config.toml
n_layer = 9
n_head = 3
head_dim = 128
d_mlp = 1536
qk_norm = false
attn_scale = 0.0884
tie_embeddings = true
init_out_by_depth = true
schedule = "wsd"
decay_shape = "linear"
doc_mask = true
Each number is 128 + 32 x the weight over its row's rms, rounded and kept within 0 to 255. Layers, rows and columns count from 0. The size above them is the row's rms in percent of the matrix's.

# layer 6 MLP down (transposed), 1536x384, rms 0.193, rows 1276-1328, columns 192-255
size [ 98  85  94  91 107 101  89 108 100 103 100 107 121 101  92  96 102  97  93  93 100  81  99  86  92  84 102  98 114 114 102  94 106 106 107 121 108  93 103  92 109 111  93 102  93  92 101  98  92 107 113 102  89]
[[108  94 161 117 127 174 150 105 167 145 123 138 128 123 121 142 153 153 137 146 218 146 145 127 104  73 183 148 142  80 176 115 188 171  80 161 125 126 131  89 153 118 122 115 121 169 138  61 141  79 142 140 134 216 134  82 183 124 138 188 148  96 119 107]
 [146 106 116 152 185 142 108  95  94  64 135 138 127  43 115 129 119 105 163 118 123 160 151  86  83 123 129 135 162 117  91 122 101  97 139 113  54 117  58  81  92 212 177 147 188 112 125 153 153 208 128 107 119 135 156  97 196 133  82 164 157  98 145  98]
 [ 88 156  77  94  75 114  97 142 101 162 160 122 115 151 170 108 107 114 146 136 111 162 165  89 163 134 135 179 166 121 109  58 128 185  89  97 142  95 162 180  63 115 105 136 114  58 113 117 129 125 123 107 137 174  59 136 178  97 121  94  73 152 133 169]
 [ 65 109 134 114 169 132 180 110 140 131  93 109 190 127 136  96  98 175 112 114 135 153 164 169 181 153  91  78 110 170  82  94 135 147 155 148 156  64 169 101 159 156 125 133 138 190 152  90  80 150  74  76 146  88  74 137 106 112 164  99 137 106 101 123]
 [133 157 110 161 135 136 118 129 105 108 121  91 124 132 131 111 145  87  65 114 134 129 181 184 126 132 176 151 123 103 159 131 163 162 125 142 111 195  80 121 149 162 138 133 131 145 123 170 157 119 139 118 172 198 144 163 109 127 121 131 134 114 134 140]
 [ 85 153 127 109  82 155 140 169 101 122 110 178 137 128 121 147  50 156 123 245 135 186 106 123 161  88 143 186 163  92 119 113 164 144 125 153 111 115 123  78  97 146 134 120 128 116 115 150 135 179  95 136 102 155 108 164 134 124 155 104 126 183 122  67]
 [122 137 164 116 131 141 126 114  58 115  95 132 168 119 120  95 102 145  87 125  87 101 154 108 109  84 166 160 111 113 124 111 149 190 135 138  90 122 123 123  58 150 140  89 194 116  83 130  95 234 126 170 118 152 104 153 118 117  83  77 190  61 132 162]
 [210 101  78 141  67 129  87 190 139  99 105 107  96 110  93  95 174 108 111  99  97 178 124 159 149 127 171 122 122 140 158 124 138  97  53 126 168 105 138  85 102 185  92 165 116 104 150  93 112 143 145 123  77 166 120 124 116 151 127 137 144 116 122 134]
 [154 125 163 114 186  88 140 105 141  85  91 113  79 127 178 101 143 116 118 131 151 168  96 100 105 168  83 130 173 107  89 100 129 190 105 106  90 168 127 135 144 140 115  96 103 122 132 136 118 166 123 182 127 109  74  96 186 101 144 221 166  69 128 107]
 [124 154  84 141 164 106 122 164 154 134 177 168 151  95 129 111 145  98 152 159  93 154 163  45 152 118 170 150 105 136 132 155 112 135 167  80 159 117 187 128 134 130 127 128 125 130 106  73  91 179 101  81 149 156 109 153 137 153  88  92 121 143 132 141]
 [126 153 139 123 190 139 123 114 131  91 119 160 109 110 158  83 122 166 155 146 169 183 162 143 115 130 154 173 147 106 155 100 140 118 152 135 172 148 182 194  80 104 150 106  96 200 208 138 104 178 118  84 140 170 142  93 159 160 104 150 117 103 131  81]
 [112  99 156  26 136 115 144 152 144 147 169  68 109 202 196  69 176  65 126 117  89 133 176 109 152 133 146  91 155 153 129 136 187  81 133 170 124 107  81 102  96 105 138 155 129 156 124 115 122  65 113 145 143 162  86 118 120 110 118 130 136 119 174 171]
 [125 125 104 155 175 120 118  56 100 107  61 137 136 118 174 166 104 104 173 108 152 145 101 121 158  89  97 109 145 165 134 103 181 159 121 105 101 143 111 104 151 166 157 156  94 151 119  98 137  80 147  67 121 147 155 182 123 137 133 120 123 139  80 101]
 [ 88 107 140 152 135 172 132 149 137 125 159 105 127  76 154 139 157 161 167 108 110  86  82 130 157 193  97 109 103 187 154 167 203 101 134  88 131  99 106 147 205  72 144 159 124 110 148 141 118 167 183 164 138 126 151 172 165 110 141 170 127 119 187 156]
 [145 120 126  57 204  98 108 160  96  89 131 143 171 128 141 145 148 108 104 131 141  80 159 120 116 138 123 160 143  74  76 159 135 119 109 160 163 128 150  90 125 130 118 165 133  89  77 144 137 117 137 176 167 172 179 144  91 120 117 109 108 107 151  78]
 [130  70  94 118  92 153 171 158 114 104 151 125 117 110 167 168 151 133 120 109 105 131 163 154 196  95 130 114 143 109 161  95 110 136 134 128  70 141 165 162  78 104 127 123 111  92 104 108 152 121 140  92  86  71 154 152 155  90 198 142 161 118 132 114]
 [117 135 141 148 116 123 165 167 155 175 154 171 162 117  69 143 163 118 147 106  54 117 145 126 132 129  81 127 132 146 100 134 115 168  86 121 156 122  67 133 121  61 126 117 119 107 126 157 146  93 123 126 143 150 133 131 179 133 150 180 118 129 154 103]
 [127 171 144 147  72  72 175 121 116 126 121 131 149 154 175 133 133 138 177 144 159 158  90 144 119 116 160 115 163 131 151  81 170 139  80 132 115 130 128 135 137  60  93 179 145 131 122  96 118 120  69 139 146 174 106 170 156 161  53 107  93 145  71 103]
 [110 141 139 138 110 158 135 144 128 155 124  99 161 129 118 135  96 146  94 125 110 151  99 124 191 135 139 106 201 130 111  95 100 115 100 148 188 117  95 119 149 126 133 102 149 178  76 127 130 132 108 160 102  94 158 151 161 136 148 157 120 100  73 110]
 [ 96 192 178  68 123 127 122 117  88 130 162 136 113 139 128 103  98  89 167 137 109 172  96 136 150 137 109 165 174 140 117 116 149 170 182 133 122 171 103 135 130 191 117 143 139 120 146 127 191  76 193  68 129 192  96 104 111 131  92  99 158  94 142 119]
 [ 95 143 128 168 103 110 165 121 196 127 119 118 157 161 124 160 136 177 140 134 173 201 127 155 132  96 111 145 153 188 205 127 151 154 121 145 110 113 144 102 149 112  58  76  92 120 110 135 110 144 103 110 104 143 141 116 109  85 172 118  99 140 124 107]
 [123 105 121  87 149 128 162 151 172 113  69 120 178 118 151 140 117 151 147 138 128 183 213 145 105 118 127 150 129  71 140 121 161 134 143 109  76 120 119  65 116 158  91 160  96 185 158  58  93 123 104  98 116 105 101 125 128 143 171  97 142 119  85  83]
 [170 108 132 162 202 161 139  88 142 114  63 109 105 113  91 193 153  62 142 127 105 162 161 158 187 171 129  78 126 104 125 142 132 105 177 159 122 125 177  48 115 155 165 160 109 116  81  98 130 105 130 111 170 151  81 166  85 151 143 164 169 202 115 121]
 [141 131 142 131 141 135 110 124 165 145 110 119 108 131 162  95 137 124 126 140 113 121 156 121  94 131  90 126 106 129 100 102 117 133 145 118 109 110 139 141 102 112 130 138 149 152 101 148  91 154 134 121  75 103 141  65 157 122 109 134 129 141  96 133]
 [117 122  92 146 143 110 138  84 166 135 191 122 147 127 136 128 172 205 136 119 117 117 121 140  94 108 106 110 152 143 162 126 113 139 128 118 127 136 108 122 130 142  68  79 132 153  75 187  97 180 139 166  92 128 117 101 142 198 135 111 133 111 108 151]
 [161 150  77 156 118 133 128 187 158 131 109 132 154 117 116 113 109 152 137 153 123 138  89 153 141 120  41 173 148 195  64  98 133 134  97  96  84 142 143 159 173 113 102 116  95 130 138 135  95 197 104 144 110 152 105 140 154 124  70  83 143  88 115 160]
 [158  69 112  94 198 154 111 131  84 121 171 112 171  90 147 134 119 134 167  91 147  94 113 163 137 122 141 132 130 114 146 132 140 141 161 120 124  94 106 125 125 106 171 129 136 129 124 184  96 123  91 130 153 126 104 120 102 118 174 128  98 125 139 134]
 [190 177 154  99 110  92 159  86  77 135 113 175 124 109 122 147 132 194 106 120 130  95 180 127 140 148 107  86 103 102  55 117 154 108  88 114 149  92 119 198 143 117 185 105 101 153  96 125 122 101 111 152 101 173  63  92 165 122  85 192 159 151 188 117]
 [ 69 145  68 120 130 127 219 194 123 130 139 171 114 110  82 116 145 127 143 101 174 145 104 186 109 120 169  47 117 146  95 125 136 153 141 200 138 177 109 102 107 158 128 181 125 133 115 166 164 124  79 114  80 177 135 139 186 105 155  65 118 129 133 125]
 [116 181 149 147  99 109  95 177 112 129 150 146 136 150  91 137 126  76 157 129 108  97 166 116 177 139 188 132 206 165 124 146 149 169 154 126 137 181  73 170 166 206 130 173 160  88  86 121 160 150 175 192  57  16 154 114  93 131 143  91 113 160 140 142]
 [150 149 151 140  82  89 180 101 111 124 126 101 176 122 109  85 163 151 133 128 108 111  99 147 155 122 127 158 168 158 124 108 158 120 135  55 161 129 133 119 107 132  91  77 161 133  87  78  88 177 122 171 134 163 173 116 104 133 129  99 155 119 131  86]
 [170 108 142 142  91  88 172 141 184  56 146 190 174 135 126 143 147 123 150 133 117 165 114  97  43 127 149 119 164  80  92 108  64 167 104 137 109 162 136  78  61 104 143  86 180 135 108 131 156  89 124 176  77 133  88 122  77  71 128 123 184 111 164  97]
 [ 92 123 190 125 174 161 106 139 132 134  91 111 140 131  78 165 124 123 177  80 169 156 135 164 162 194 101  90 179 117 133  76 147  95 147  95 157  95 101 128  75 134 133 125 126 151 116 128 107 165  96 142 160 158 132 155 100 131 133 119 107 153 102 163]
 [108 114 135 133 157 120 127 134 173 180 123  81 137 138 137 141 152 109 112 125 179 160  93 130 124 156 190  88 133 141 125 145 130  88 155 117 187 154 128  62 125 120 129 161 123 156 149 164  81 116 126 182 166 159 137 173 118 186 127 105 152 144 132 200]
 [127 102 164 119 120 129 152 130 126 159 171 134 127 145 102  99  94 130 130  47 144 146 144 132 136 119 174 173 156 154 105 139  97 113  75 110 135 104 112 125 106 154 139 177  74 136 129 150  69 144  93 129 127 170 114 147 101 113 128 123 115 133  91  93]
 [167 161 145 115 157 112 100  95  95  59 165 135 100 128  93 130 113 157  99 125 104 111 148 180 112 127 110 175 129 126 119 116 106 162 215 128 140 135 106 119 120 137 100  95 146 121 140 148 183 114 164 100  39 119  99 163 133  96 116 142 121 150 110  99]
 [149 130 123 100 130 177 178  85 115 130  95 174 119 165 178 108 123 179 128 144 111 132 109 105 160 150 109 108 149 125  75  81 119 157 110 131 112 190  91 151 123 123 156 159 171  72 139  95 133 147 123 154  84 119  87 133 131 117 101 158 146 107 124 179]
 [115  99 148 117  88 145  91 113 159  99 180 132 132 146 146 132 163 133 127 187 153 145 124 105 174 124 116 142 149 187 185 137 155 132 111 210  89  95 143 141 117 113 126  98 122  99 109 137 179 121 163  75  79 143 111 100  90 120 120 154 128 167 119  78]
 [ 83  94 128 114 134 116 117 128 110 145  73  76 111 149 176 205 130 141  92 185 134 113 143 168 119 163 168  98 162 110 142 147 107 173 126 105 128 125 121 172 151  78 142 103 121 129 162 179  86 172 112 109 187  72 146 130 177 116 140 110 111 151 100 106]
 [164 127 178 128 115  78 132 117 189 177 113 162 171 168 184 160 159  99 143 107 111 163  92 156 176  86 126 102 159 152 128  94 121 194  74 156 120 107 159 102 129  92 151  73 110 207  67  97 132 131 152 176  94 137 169 183 119 117 101 124 114 167 124 122]
 [120  81 106  88 117 125 156 139 169 117 167 151 149 123 145 128 156 131 162 170 138 129 174 138 186  89 160 150 115 132 157 167  84  95 126 136 104 111  83 136 107 149 106 145 120 146  90 101 101 170 144 111 108 255 190 145 165 130 179 117  77 124 113  73]
 [ 91 116  94 135 126 169 164 158 138  88 207 146 116 113 163  80 134 109 139 139  82 134 127 118 168 107 126 154 140  85 171 140  95 112 100 143 124  79 111 124  81 135 140 133 161 178  70  88 134 152  99 132 135 106  85  96 107 138 168 138 162 128 123 100]
 [ 73 106 156 146 150  85  90  77 146  59  57  49 124 154 150 173 184 140 132  83 142 159 102  92 128 128 108  75 138 173  78 125 140 161  92 139 115 129  94 146 103 130 137  81 167 206 182 125 107 186 112 138 107  98 101 126 176  92 181 126 143 173 136 134]
 [148 129 123  99 139 108 132 118 140 166 139  78 177 158  73  92 199 184 125  62 121 114 131 161 132 188 128 159 160 148 113 116 123 119 126 122  95  98  40 130 143  77 133 141 123 153 149 116 178 140 125 137 143 119 123 204 157 126 139 124 149  92 173 114]
 [126  85 119 167 107  60 167 149 168 147 144 105 188 137 181 146 151 195 109 133 161  75 157 106 185 133 129 150 169 171  89 172 154 135 128 177 183 151 131 107 128  97 134 128  95  75 135  67 152 198  83  99 117 139  80 104 159 159 100 176 148 146 104 122]
 [148 172  93 124 139 127 115 105 109 117 209 186  88 125 141 102 162 154 186 142  97 129 182 144 132 157 139 170 149 138 113 161 129 166 128 126  73 131 134 153 135  52 186  85 102 163 124 175  51 102 155 166  85 101 170 108 191 130  70 113 142 137 195 106]
 [126 126 118 134  85 123 149  96 127  78 115 108 157 106 134 182 171 114 144 132 162  75 120 160 179 136 118 163 129 159 118 134 136  89 132 111 103 115 125 124 172 177 162 161  53 147 165 118 163  84 138 180 113 119  94 211  83 137 123 143 150 177 166 193]
 [172  99 143 153 152  95 155 137 109 120 131 163 165 112 138 169 110 144  92 135 112 143 113 184 128 171  93 172 124 129 131 115 112 109 125 123  83 111 136  87 119 158 151 122  99 151  91 190 105 120 160 129 127  98  68 159 161  98  93  83 163  87 122  98]
 [159 186 127 190 147 172 139 135 105 136 165 104 138 132 152 167 183 156 124 142 124 123 159 111 166 162 138 127 139 132 151 155 172 168 153 207 235 135 152  88 177 214 118 137  99 176 160 121 103 139 109 135  85 148 158 142 117 106 153 143 107 142 142 135]
 [137 115 139  71 159 141 200 115 123 155 156 140 107  52  96 119 136 124 101  48 132 165 143  78  95 147 109 172 174 160 149 124 114 120 170 165 116 123 161 130 204 183 122 138  91 199 158 104 115 127 107  87 161 131 155  57 142 154 117 121 165 139 164  88]
 [129 123 119 172 143 156 108 120 202 187 125  94 123 125 130 145  93 133 123 146 177 165 123 160 179 140 125 191  71 157 109 155  79 109 161 135 111 139 115  85 142 130  90 120  87 154 150 121  99 127 137 125 119 132 133 170  97 110  77 145 139 109 192  74]
 [104 139 180 112 119 169 162 132  53 127 152  93 126 152 175 128 107 153 156 121 150 105 141 165 197  89 158 112 137 107 168  52 125 111 158 155 139 163 112 126 125 121  93 154 115 167 120 149 211 111  88  69 142 152 140 117 153 104 173 102 139 148 137 169]
 [120  78 131 112 134 126 142 130 169 138 137  98  86 120 136 166 146  95 112 118 161 140 166 137 134 120 148 173 104 127 139 146  88 153  89 102 183 151 154  94  93 176 171  79 100 138 126 137 103 174 111  92 110 129 119 123 140 137 108 130 120 146  97 110]]
# layer 6 MLP up, 1536x384, rms 0.18, rows 1277-1328, columns 192-255
size [ 85  85  95 104 101  81 109  98  99 100 102 122  98  91  90 100 100  93  98  93  79  97 104  98  88  94 100 107 101 100  90 101 103 106 112 106  98  95  88  99 106  95 103  94  94 102 102  90 105 111  97 102]
[[103  79 120 125 139  91 125 115 135 112 136 144 101 116 115 121  90 143 115 107  80 135 161 151 142 157 139 132  85 100 116 100  70 131 165 182 118  91 212 128 162 117 107 180  90 168 107 123  97 104 194 140 120  65  90 185 149 113 185 150 139 146 171 186]
 [143 121 141 103 125 145 127 130 123 135 144 146  75 132 162 146 138 119 134 125 157 147 159 143 104  75  70 159 102 112 129 169 127 142 106 137  91 103 139 136  64  97 161 140  95  84 145 100 110  98 138 123 147 104 157 167 114  94  92 102 148 139 135 156]
 [176 198 126 105 120 125 135 128 116 120 109 144 124 170  93 176 117 182 101 157 125 100 191 133 123 104 125  46  88 159 101 170 171 154 154 144 141 138 117 147 175 157 116 101 130 142  99 122 137 168 128 159 155 100  98 117 107 101  78  98 101 165 126 170]
 [129 132 139 138 123 133  85 151 192  96 167 117  85 174 170 121 157 102 162 113 138 123 140 145  86 108  85 141 141 127 171 119 108  92  93 152 124 112 136  99 141 160 107 121  80  85 158 147 113 142 134 107 145 100 115  44 145  80 144 101 113 159 120  90]
 [ 88  66 169 134  92 141 146 151 139 134 110 129 116 128 166 101  84 134 108 130 103 171 132 133 138 166 149 148  82  76 189  82  85 163 106  91 166 148  98 115  81 104 185 141 120  86 123 148 152 143  96 140 129 147 138 122  90 183 138 174 138 154  90 110]
 [158 125 148 135 129 109  72 115 141 151 129 104  81 112 112 137  91 138 162 101 157 151  50 114 107 121 138 187 100 165  71 172 125  37 124 114 143 137 123 145 168 152 123 135 106 170 150 100 108 111 118 131  64 135 147  93 119 151 186 201 130  86 149 132]
 [121 151 119 143 106  78 121 108 188 145 108 113 129 113 138  90 111  90 155 177 130 133  96 157 124 106 155 139  70 105 148 152  70 169  91  73 118 111  93 132  97  98 108 143 175 148 157 121 106 120 107  85 142  88 115 133  94 105 132 158 113 133 147 133]
 [165 140 125 176 135  95 126 107  93 139 115 165  40 153  72  75 147 157 141 150 140 133  86 126 131  85  52 135  95 142 118 121 102 118 119 103 168  97 127 147 110 175 204 125 148 105 147 141  85 149 132 123 117 127 166 130 144  81 163 180 175  74 129 133]
 [193  78  62 115 127 106 119 127 179 107 172 124 153 106 159 104 109 183 111 123 125 127  72 111 139 143 159 157 133  91 117 118 101 150  96  64 136 149 125 113 151 145 148 105 171 181 134 100 118 191  94 109  87 142 148 118 117  69 188 101 104 165 168 162]
 [117 148 126 111 143 139 143 105 139 147  88 116 111 204 186  71  81 150 158 103 145 107 105 200 176 123 134 114 126 104 100 138 112 118  75 115  94 112 141 125 136 143  99 160 101  85 141 150 166 111 191 107 103 136 199 149  61 105 104 120 123 110 146 138]
 [129 144  93 162  95 188 136  60 170 151 135 171 165  98 124 149 126 133 138 138  65 153 138 225 129 120 150 183 164 158 104 202 133 144 139 205 148 128 118 153 115  91  68 186 131  78 169 127  98 105 107 160 115 151 142 185 119  98  96 158  86 124 162 185]
 [ 40 112 155 125  89 101 133  73 145 149 127 144 141 114 190 130 103  90 139 192 181 166 148 137 187 114 130 149  82  97  82 146 174 150 135 125  84  84  79 154 115 119 112 112 161 165 156  63  98 107 110 104 102 118 160 150  88 137 143 185 157 115  99 137]
 [120 141 104 114 149 128 127 106 120  69 137 163  78 119 132 141 138 108 164 147 119 115  63 135 147 122 133  59 103 183 174  84  70  85 137  93 120 125 115 138 119  91 137 116 153  68 100 107 120  79 123 156 150  64 156 142 158 137 147 124 143 105 150 100]
 [143 104 149 165 150 129 184  82 158  76  73 130 143  84 167 114  64 156 137 170 158 163 102 120 120 154  72 136 178 171 123 116 159 106 126 156 117 102  69 156 133 114 113 166  85 148 130 151 125 111 142 197 109 131 100 140 105 147 108 158 130 142  96 121]
 [183 113 159 127 117 114 112 135 147 135 133  70 162 168 131  82 173 124 106 131 135 188 164  86 153 129 138 212 163  72 105 119  74 105 193 134 128 104 106  62 139  86 173 135 169 176 163 102 132 135 161 162 137 138  79  96  94 143 137 105  98 111 150 105]
 [218 116 109  85  85 153 137 163  66 148  86 137 139 111  84 144 121 150 178 102  85 196 106 111  82  87 148 160 145 169  48 140 114 131 131 127 118 169 102  94 149 161  91  81 125  82 125  90 147 107 118 150  94 119  72 168 138  97 126  95 119  95 124  92]
 [ 96 100 197  97  92 101 156 140 144 117  66 102 118 122 175 166 150 153 119 141 155  92  81 109  78 116 158 141 129 166 223 188 123 105 135  77 149 154 120 127 189 155 145 142 148 104   6  72 155 123 149 131 165 134  71 169  91 129  92 147 107 167  80 164]
 [224 180 115  71 147 110 136 115 119 148 131 106 103 167 137 185 158 151 148 106 118 145 140 167 119 115 131 133 228 169 144 169 122  83 115 151 136 182 181 144 127 140 125 160 127  66 154 105 125 148  90 161 146 128 117 146 126 131  82 135 151 142 128 146]
 [ 82 148 133 123 107 103 168 124 130 159 121 124  93 143 165 161  78 101 134 184 114 189  50 115 160 106 135 178 124  87 121 102 100  70 141 152  63 152  95 117 124  97  91 172 133 136 134 112 176 108 112 117 141 167 130 102 127 162 129 141 154  70 211 111]
 [177 135  79 114 121 131  90 122 176 168  61 131 108 169 111 150  79 103 129 125 118 132 150 138 114  89  79 176 134  89 146 120 103  66  80 133  73 113 172  84  77 135 160 158 113 106 146 160 148 123 101 128 122 101  85 164 172  72 129 148 134 115 144  88]
 [148  97  68 184 154 118 156  89 114 147 128 115 116  86 109 125 100 142 118 105 107  89 108  80 124  98 123 140 128 206  91  84  97 122 102 125 190 115 129 143  92 104 145 109 155 140 113 141 112 133 157  79 118 132 112 150 127  92  96 149 122  83 177 136]
 [109  77 113 128 131 140 127 144 139 146 137 126 111  99  75 133 110 173 117 145 109  89 160 149 121 167 125 115  56 139  98 110  96 150  60  71 169 116 132 158 118 140 146 191 119  91 132 172 115  91 131 124 136 112 112 103  95  78 107 148 178 103 141 158]
 [129 113  95 140 213 154 141 147 110 126 135  86 193 125 112 122 137 165 183  79 147 143 147 136 118 120 184 145 123 159 151 136 121 138  99 152 163 182 170 144 159 125 137 119 117  63 134  86 144 125 152  88 121 125 119 163 109 147 128 152 116 116 201  81]
 [102 139 159 142 109 169 181 101 167 182 158 107 197 166 169 121 121 221 152 136 105 144 146 117 107 110 164 130 134 105  95 106 107 111 116 153 137 152 212 159 140 127 132 124 157 154 113  92  89 144 118 130 125 100  88 164 114 107 171  99 152 103 139 120]
 [187  74 137 160 160 171 104 147 111 140 110 132 117 107 150 118  70 105 137 146 100 143 155 176 141  92 176 169 111 134 155 142 170 106 132 115 174 139 140 136  53 142 108 136 138 109 168 125  54 108  86  97 147 143 155 105 154 179 148 157 113 116 113 160]
 [135 121 176  68 167 115 163  57 128 140 134 129 156 156 160 108 108 148 168 128 119 178 102 155 112  52  87 178 102 133 161 136 129 192  95  89  94 133 123  88 137 111 150  98 116 144 104 108 148 143  92 116  65 104 135 156 158  71 120  79 151 167 150 134]
 [136 150  81 164 158 168  87  93 121 122  81  55 115  83 189 142  68 152  96  84 128  87 164  98 120  90 170 146 128 145 118 127 164 143  54  38 129 142  98 165 128 102 165 155  97 130  97 118 144  92 164 197  94 126 117 111  32  15 140  75 136 110  44 162]
 [149 101 105 135 124  42 155  95 134 107 122 136 156  92 123 150 150 139 192  86  78 154 122 136 106  51 139 122 171 159 145 159 144 211  66 209 167  89 173 119 162 130 100 183 136 127 105 189  87 135 145  76 120 113 115 120 171 113 198  72 150 108 164 151]
 [184 132 133 161 165 178 138  94 103 107 135 193  93 116 126  78  95 130 197  64 129 160 160 116 123 147  97 112 136  91 157 140 102  91 137  96 180 174  95 127 162 112 166 151  80 138  80 156 129  87 150 159  86 103 160 195  98 104 115 146 142 161  92 135]
 [ 56  51 120 124  98 136 111 134 123 135 194 103 117  87 101 122 119 169 160 139 109 143  78  96 112 144 107 152 126 146  87 145  57 124 175 132 126 131 165 122  90 131 125  97 157 143 133 115  59 177 128  92 146 146  98 139 173 128 101  97 139  90 101  99]
 [120 103 160 114 176 125 121 138  99 134 128  91 126 133 101 175 142 118 140  71  90 104  80 104 124 180 146 156 163  76 112 143 162 153 143 140 125 143 151 147 173 109 117 187 112 172  96 138 150 185  96 156 135 146 125  79  89 128 146 174 152 138 114 119]
 [104 137 159 134 135 178 127 136 123  89 129 163 146 123  94 129  63 116 138 123 132 123  45 150 130  91  93 208 149 186 156 169 175 141 135 143 146  89  84 125 152 111  94  93  80 204 111  73  57 103 120 129 188 130 159 124 109  90 151 122  83 107 104 198]
 [121 108 110 130  73 166 149 137 155 145 108 107 112 104 104 132 165  96 130 130  96  78 147 123 111 170 106 104 166  94 175 131  75 133 161 101 133 156 134 105  96  89 125 112  87 176 124  90 139 146  68 148 160 142 151 103  95 122 108 146 161  97  87 151]
 [111 114 116 135 146 140 113  55  65  80  75 109 143 136 184 146 115  82 102 146  99 106 151 110 128 109 115 128 117 109 170 144 115  98 153 116 126 117 101 105 126 138 165 172 165  56  98 141  84 162 147 130 128 179 148 144  61 146 130 142  99  98  77 137]
 [105 163 106 106 141 144 136 108 118 183 136 101 151 107 132 160 113 110 151  96 115 112 124 123 135  74 149 106 169 122 181 127 178 162 144  96 118 103 159  90 132 132 111 116 162 140 142 185 174  89 132 150  98 145 110 129 128 148 131 130 121  76 144 119]
 [177 142 172  67 132 153  86 124 164 154 121 108 133 145 171 179 119  94 109 124  93 175 103 154 117  90 101 140  92 167  76 194 134 127  56 129  94 150  63 146  68 129 150 105 142 118 138 182 132 128 115 179 132 112 124 111 160 114 129 109 111  59 136 216]
 [142  81 125 132  85 107 149 100 144 171 129 178 106 151 122 132  83  73 125 158  70  84 160 198 123  96 118  94  97 164 148 192  83  87 156  58 128 128 100 173 170 160  93 141 133 125  91 131 184 109  90 137 134 129 152 151 140 136  96 127 102 166  66 127]
 [145 103  95  94 192 106 127  86 108 131  99 105 109 117 187 168 151 195 140 106 135  95 119 155 148 109 135 142 115 166 111 182 113 120 134 106 155 120 166 110 129  86 130 131 121 148 101 117  92 175 119 125 150 104 122 127 165 169 137 110 137 104  87 112]
 [ 42 135 116 120  95 165 103 225 182 145 109 131 153 109 134 123 131 132 142 146 127 151 134 124 111  89 184  99 151 143 145  94 132 116  70 128 135  94 149 208 140 112  79 139 163 127  92 125 146 167 111 133 100 104 127 113 199 117 113  99  99 113 117 157]
 [137 105 129 144 144  64 138 139 116 145 164 119 153 109 133 163 125 134 133  94  52 142 132 115 196 118 121 164 102  95  84 162 120 126 196  65  97 169 133 130 177 160  80 116 122 132 132 142 153 127  86 144 122 114 120 148 125 161 114 123 154 125 148 135]
 [125 115 131 136 117 132 196  94 118 171 123 127 142 129 121 117 153 106 132 107 128 185 124  40  78 120 208 129  88 101 159 164  89  73 136 134 123 116 133 121 139 132 116 226 125 131 116 160 110 124 177  82 134 115 138 112 122 141 140 137 163 135 131 106]
 [146 125 155 116 105  43 122  99 130 170 116 154 125 142 139  84 150 111 150 135 110 119 101 171 136 170 164 105 127 126 153 122 148 106 161 167 119 204 135 173 127  63 116 121 129 181 134 153 119 152 118 131 163  89 135  45 132 114  97 101  99 156 136 144]
 [173 110 137 141 128 160 130 120 127 151 149 117 101 121 127  92 128 138 160 115 145  79 165  54 152 107 140 109 113 180 125 147  96 119 123  93  70  72 114 126 149 155 109 181  75  80 127 171  55 130 114  77  85  60 145 160 147 145 171  80  98 135 176 122]
 [124 126 163 118  94 134  72  96 150 149 128 138 126 109  93 164 149 165 151 117 101 125 113 136 164 130 118 115  97 106 140  96  89 117 139 155 194 129 131 111 155 167 155 135  40 146  64  81  96 100 117  96 157  97  85 150 175 201 189 159 103 106 130 150]
 [ 91 165  96 148 164 115 141  78 128 120 108 128 163 142 134 148 115  84  59 118 204  74  59 121 142 130  96  74  94 132 152 146 156 113 110 126  93 177 128 128  70 105 114 110  76 153  74 105  63  78 155 163 129 124 166 145 105 111 145 158 145 131 144 172]
 [ 60 109 116  93 136 112 141 116 138 115 100 136 178  45 179 154 179 167 195 120 101 145 101  99  80 151 141  87 155 124 177 107 166 136 157 139  72  93 125 149  98 115 132 121  79  93 140  63 171 155 147 127  99 133  98 115  90 126 169 202  74 166 102  79]
 [151 106 122 208 142 112 145 119  51 149 162 115 110 170 161 159 118 102 151  69 177 169  96 198  84 157 147 152 133 158 173  87 167 166 154 141 150  96  96 143 137 116 133 147 102 134  84 160  73 100 128  79 141 130  96 145 154 117 124 115 113 172 103  85]
 [132 135 128 108 150 109 118  97 112 140 169 135  77 103  91 100 137  74 126 138 117 115 146 110 119 156 131 100  52  72 131 141 135 132 116  64 111 172 143 121 109 158 165 178 164 124 119 125 124 182 131  93  83  85 103 102  93  97 171 185  95  29 108 154]
 [132 200 138  88  65  98 166 123 134  57 115 168  99 161 136 166  87 104 133 115 109 147 165  98  93 133  55 123 142 121  85  98  86 127 123 175  72 140  83 133 135 120  85 136  79 113 113 114 152  88 139 180 107 114 135 134 167 136 163 144  88 152  79  86]
 [ 97  91 134 118  88 109 152  82 153 145 116 113 155 134 122 114  94 133  97 107 124 176  65  93 137 143  69 123 108  77 140 172 106 160 155  61  98 139  97  74 160 119 124 117 174 123 157 147 116 136 124 111 141 144 183 178 143 114 137 131 128 147 127 129]
 [104  88 155 126  85 140 113 133 144 170 139  92  65 103 141 133 160 189 102 136 132 177 152 102 162 108 119 177 108 138  80 139 108 143 109 106 123 121  79 154 133 152  96 161 154 153  85  84 130  98  79  83 135 151 223 121 176  90 147  81 118  82 124 117]
 [ 94 105 113 181 137 137 104  95 158 159 122 130 134 128 120 133 160  91 143 185 175 124 126 126 167 110 135  88  82 103  91 128 185  91 134 146 135 152  98 119 118  57 139  94 152 151 162  69  93 105 215 126 149 108 124  74 145 154 127 116 158  92  97  91]]